Weights of a small GPT-style language model, trained from scratch on English Wikipedia.
Architecture: RMSNorm before and after each block, biases, tied embeddings, normalized queries and keys.
Each number is 128 + 24 x the weight over its row's rms, rounded and kept within 0 to 255. Layers, rows and columns count from 0. Numbers have three digits each. The size before them is the row's rms in percent of the matrix's.

# up: layer 3 MLP up, 128x64, rms 0.16, rows 109-127, columns 0-63
# down: layer 3 MLP down (transposed), 128x64, rms 0.127, rows 109-127, columns 0-63
# gate: layer 3 MLP gate, 128x64, rms 0.162, rows 110-127, columns 0-63
up109 108:092128112149163113166170167126119108117045139097125140148127160139133124123133147155131161136128140100149161105161189117094147121079125158141158122138135124119117134127150148126136114129143111
down109 107:132165121130066150090092084113118094157108159109077114093087105108117100138108117108125090151137122091108133132120116140112120118131150088138104141123159162136111122136143159117126123156091115
gate110 104:141145097121158119122114141121117145113069115127103143124146154114108117094146161123076155095126107152106133117126119161128140161124125111164156192138115120112114147152124140114131115148055089
up110 109:158119151139110115163124121142084132096131146149091138135110120152100141120128062140128145129163151130137093107090118099148149121122127161103176096139121090098080164136105156132148143121138096
down110 109:153149151139118141127116110119093176125093083152127126109133129108114121120146150103076117113144115131133133129142136147071152152105131098168141151142159102074163059123124138142138121117100117
gate111 098:073139148153146154172097122140148132141104122091105123137134128120100086078117127154105118120126087161122119143151160143178114094142153143068137130130113124145152102123088141136125095123146112
up111 096:081116104129189130213098140139133132131167141107107138096132161152121127098150109139112123152111094139146126123157130101129134110153110130139112112095114154145101125129132108126117128097189119
down111 084:178148120113076092103142169111122143155113088164125106144108102118131122160142125139140119106163173110134093111117112160078134151104109158140138129161136121103129142122148135152179141135090120
gate112 095:164139087107136158123153148155140074152114131150113146127097143119140123111084127126109098115111110084153127154098117167116134075094103107118147119116129122155177101100095156124151126109102131
up112 093:119105091141098115122145098104144104083117151095143126135099153132162146116171139146101153146128168135101109117144124154105137173159130105122176109087126143148140118167147133162147135160104090
down112 091:148130122104152149130137116135142146145115092149113132125160145147138143115064126131092122156123105082149152100121110104137133122121088162150057128116134120111171126110112111093143130080093160
gate113 110:135157125112109163120159127113146103097140130160113088098119113134114122102118139130124176104123101132159132111121131136111119136157173127192133214141150123083124101103140113146123149144143124
up113 107:103159098108145142152135111125113152147131151140109135136135103131136153119118159127145147165129102094134135124135078134101112174171151155187115149155157148081123119088143146124085140161130164
down113 101:146098100118102147140115144145117090145124080143154106144139182120108159126165131147124146128147154139134131154133141122120097100118064097095138123165113095130110135162114150149145147099172091
gate114 105:128171118112162144143101160112129140156144131125150136144108145162138132111120102125136066185124088164125132148136137117120146099099119093144128152113149135100165083152092134163125103153123169
up114 102:137161152073137151140132130071156144146164094113098112133139092094137102160166125103131103140128135135109106175137117079121126126145118098159094124147122149124135148106099104086129161120118121
down114 107:113095097158135094090101108185084131124115184144147158108125147133128188112108126158142148133140137118146149114101140178142140140115131113088127120082127108156127115136141135157112124163127143
gate115 103:111157144082114143133138122137140134123120097066149127089142149137142143126107180117108189112116101107134119111120155136145119156163104183107111127154108117102128147096144112109150143128095169
up115 106:118120137120119108120131122110117139084114116137139108088149092146116140139157132104142132083153099128140101144186130135134151146114117164051116149152123149139178149126156143122095081157138108
down115 106:134138092130127139125119102129138119147149130131087087121125157134141111133121155174123069137090127079121145122073127097094129085132126110171114106117150132140101112103092157124132145085115162
gate116 100:179116077155141166190154133149166132131118124126142139100123138120112089141123118121131107125138125109111101145079119112147168173142086121162145137153157108104114114096102103132136140153116105
up116 098:148081082116169151128092125134157101143094123132133130165132118108150136167156124094124131144112131129088138135166187120123138091126138115143114107166140162121124088139132094116133105097153088
down116 098:071176156122109147108175122113127150128154125110096124077145118115100124106083121152176121094126132138111132152094145127109133166113128115116127145086119108142128161115121169128146134117084158
gate117 104:146097124128061109139168132133125143108094149123082094145147089118141083137144152120137153116123115103106133077103136128129134124158124127163146137168155130088141106122107087134181112128122138
up117 098:132168118151151123126106148110143117103112129127182152126147101158154124103128167155109136095154103098121139119125168112145161095084123138139157113145097112122125119142160096105088123100104187
down117 113:139125181126139139121121129111105134138131150106121123129121138134111168097100146127121170159141124157119156087163131086145116121115137184102090172124109182102120146169127127139141141088105088
gate118 111:162139135126127139124106136147137112126068117150104131147137150109143145122149109107102164089125138118119160105119110145174114130097117152132145144175176141144118132131140160152200119173110095
up118 093:085136077096090111162109156135123112093106143142156092148118115157167164114167108134110094165143138121108121132127097174152083131121142143129122095136123140124107168106123145105108145141107107
down118 101:150139152142164149114108143151090115135138143101147136149101087155123118152084132108131146113172100157138119109112182074120106083110085110114136159159155122112111112135128148144134134124174133
gate119 098:108109121172164154109119154106147083148121116104080146130128111149092122127188139118089147154108132135108127116147172133127164075118079111102118119122132089163093127129135118140133127140148127
up119 093:194128112134110120137127079135133104117153118104157128105163110162153137101135170167115124128131130101110127103158124116135140128169156083130124121167146131158129101124140090163138162143145078
down119 091:101128129090130168143149186127134152157114116153105125138121126054148138179116103095139115122109140140152130150111114113125114136100098157139093148114111119096143151118112168084117115111112164
gate120 096:138103098127099109118158082127143120147134101177105120123140115111113094112172180103106135085150199110117154134139138111128099127145106102132126148141119148120126126090105113123165134131152169
up120 097:132127124130120129146148114125077127130103109198124131147131091149136132076175143163126125146145128164083149107167097132114095125148128142135141129065085142110139128117145110114109105133147148
down120 101:141140120156144157121098158147143133111155182069127136158109096126142128186065111143140153114143123151141103167099104139134129113102146124125140127129156116110134106166148093120160134110146105
gate121 111:130076072150133137121133114127137134103127121070125129097144132111170153120108150105101137170159104134133129076119137105133151130133134155107117119152180140143126093089141133115133082135087109
up121 109:152132102119123125149124100149126103105134107123186114134140162161129102085128153136095139102185180135110086097112121152115165130127096102141117125141130089115130093110153118177150112133120122
down121 103:131123105110116124134111115092124151115111120107063132109132122098113172159089190146144168183108102116112157130143103098154123151116167158129126131158157134112141139118109143115109130109092141
gate122 102:162122132158152102099151113144125132148154131149095154110158143131123114132153095117120125105161138145096109155069170133133138107165128095098148140143147148104096162162136117165154123155154178
up122 104:170135088099137108118106131150179099129117114163123139159122117110137136180080131113071110145120145149110177153113175138106154097119133135109114098159157164136127143143145145131140112132130147
down122 098:089129106110129156136141162139084120121169151117134097088135129116100096101150133135162142075134109158132096126121139149129129172115099092111147119069110114139113098073124167132119134139126124
gate123 099:142089110144132125136073150140167107102143088152127093146167131111152150122177134113117104107105119111116109123139119094068146135165128148132111122163127172122119115077144108128120137130089115
up123 094:137169164112170114100113121092118178131119119084110126113114104139139149058141105127142151132148123094136122121111149182125136129118152086078146110139110149106160119117155145118155150128119125
down123 091:112136096112142154182126160090135125156096130190120139143142140144131124214120115145134089120150144111144100156103091106115115151151114151140124147156124103128129134116163121115096127122107122
gate124 096:106152072155164138156143150131168139122137078091118175130123140140110123135130139105106131185140131164114133122175158131131143089109119133085114111167103117106151118098126118172128119123143123
up124 108:077138093136105149134131142176105119169159130095084125134150149096115134178118074129156123135094093128113119122126117092124096149145124152134118133139131108072083123115105139129105145110130139
down124 104:146135162130145113104110134101115148078123118164139139117110081150105088070151152115116117122167141126097160129133166180119159117111120119129123115117117132182149115132137137152172108160115107
gate125 099:180156168120132116167117127153142130160140119118100135115101180144120086156161134153123168143136095100109142130118148116140121128119092059154103106133129130106095090120124103095112122143137133
up125 097:089134160136119097136113101086119098091145122120090145140132111101123077111080112166092081121101143147133162123109102129140131172120123129089120137120144112118170131106128127145109128102094166
down125 106:143105085114146154144112147161131116148111086128150086156124146126125144105150116093104139134178121137123088153153096121069127090133122127152126125144142101088082123143110090143111136160159117
gate126 101:119150165106178091127149155095135147135112115110127113174086123134123188154121157085111139128122113087119092117137133124090121145128137108154116107119128129145097157115134123069099160137106112
up126 101:091138093152126101136140162146129134107143119151105119212116163144201083156104129148131091139103128096161130133119136103126148095127115144129113090103117140141142137133118129128137120138114158
down126 095:150110152143161147092125120106120145146139117132155128062149144137094102094115096122104141129117112166102163141117078147159131150130148110106128142111076122094114121149141119123160092115169092
gate127 093:094113108153181164133104121143101114134149102142119150119101155127154097150130152141140085147133108138099130127125135182108162119111139122136091176097097087124125099100125145108103076128112146
up127 101:122188177103125124103133122151122134154132132111132143117108125099121131135122126077139138116104175095112128134152128169135103122115107113119110121139197156119117167170111097127164171147099138
down127 100:106085083163129134144107132107111115113140151172101131139140110156144127097138125166158079137146111162131172127116143120125137167129134082132126164087073126134098124109145135138104103145166115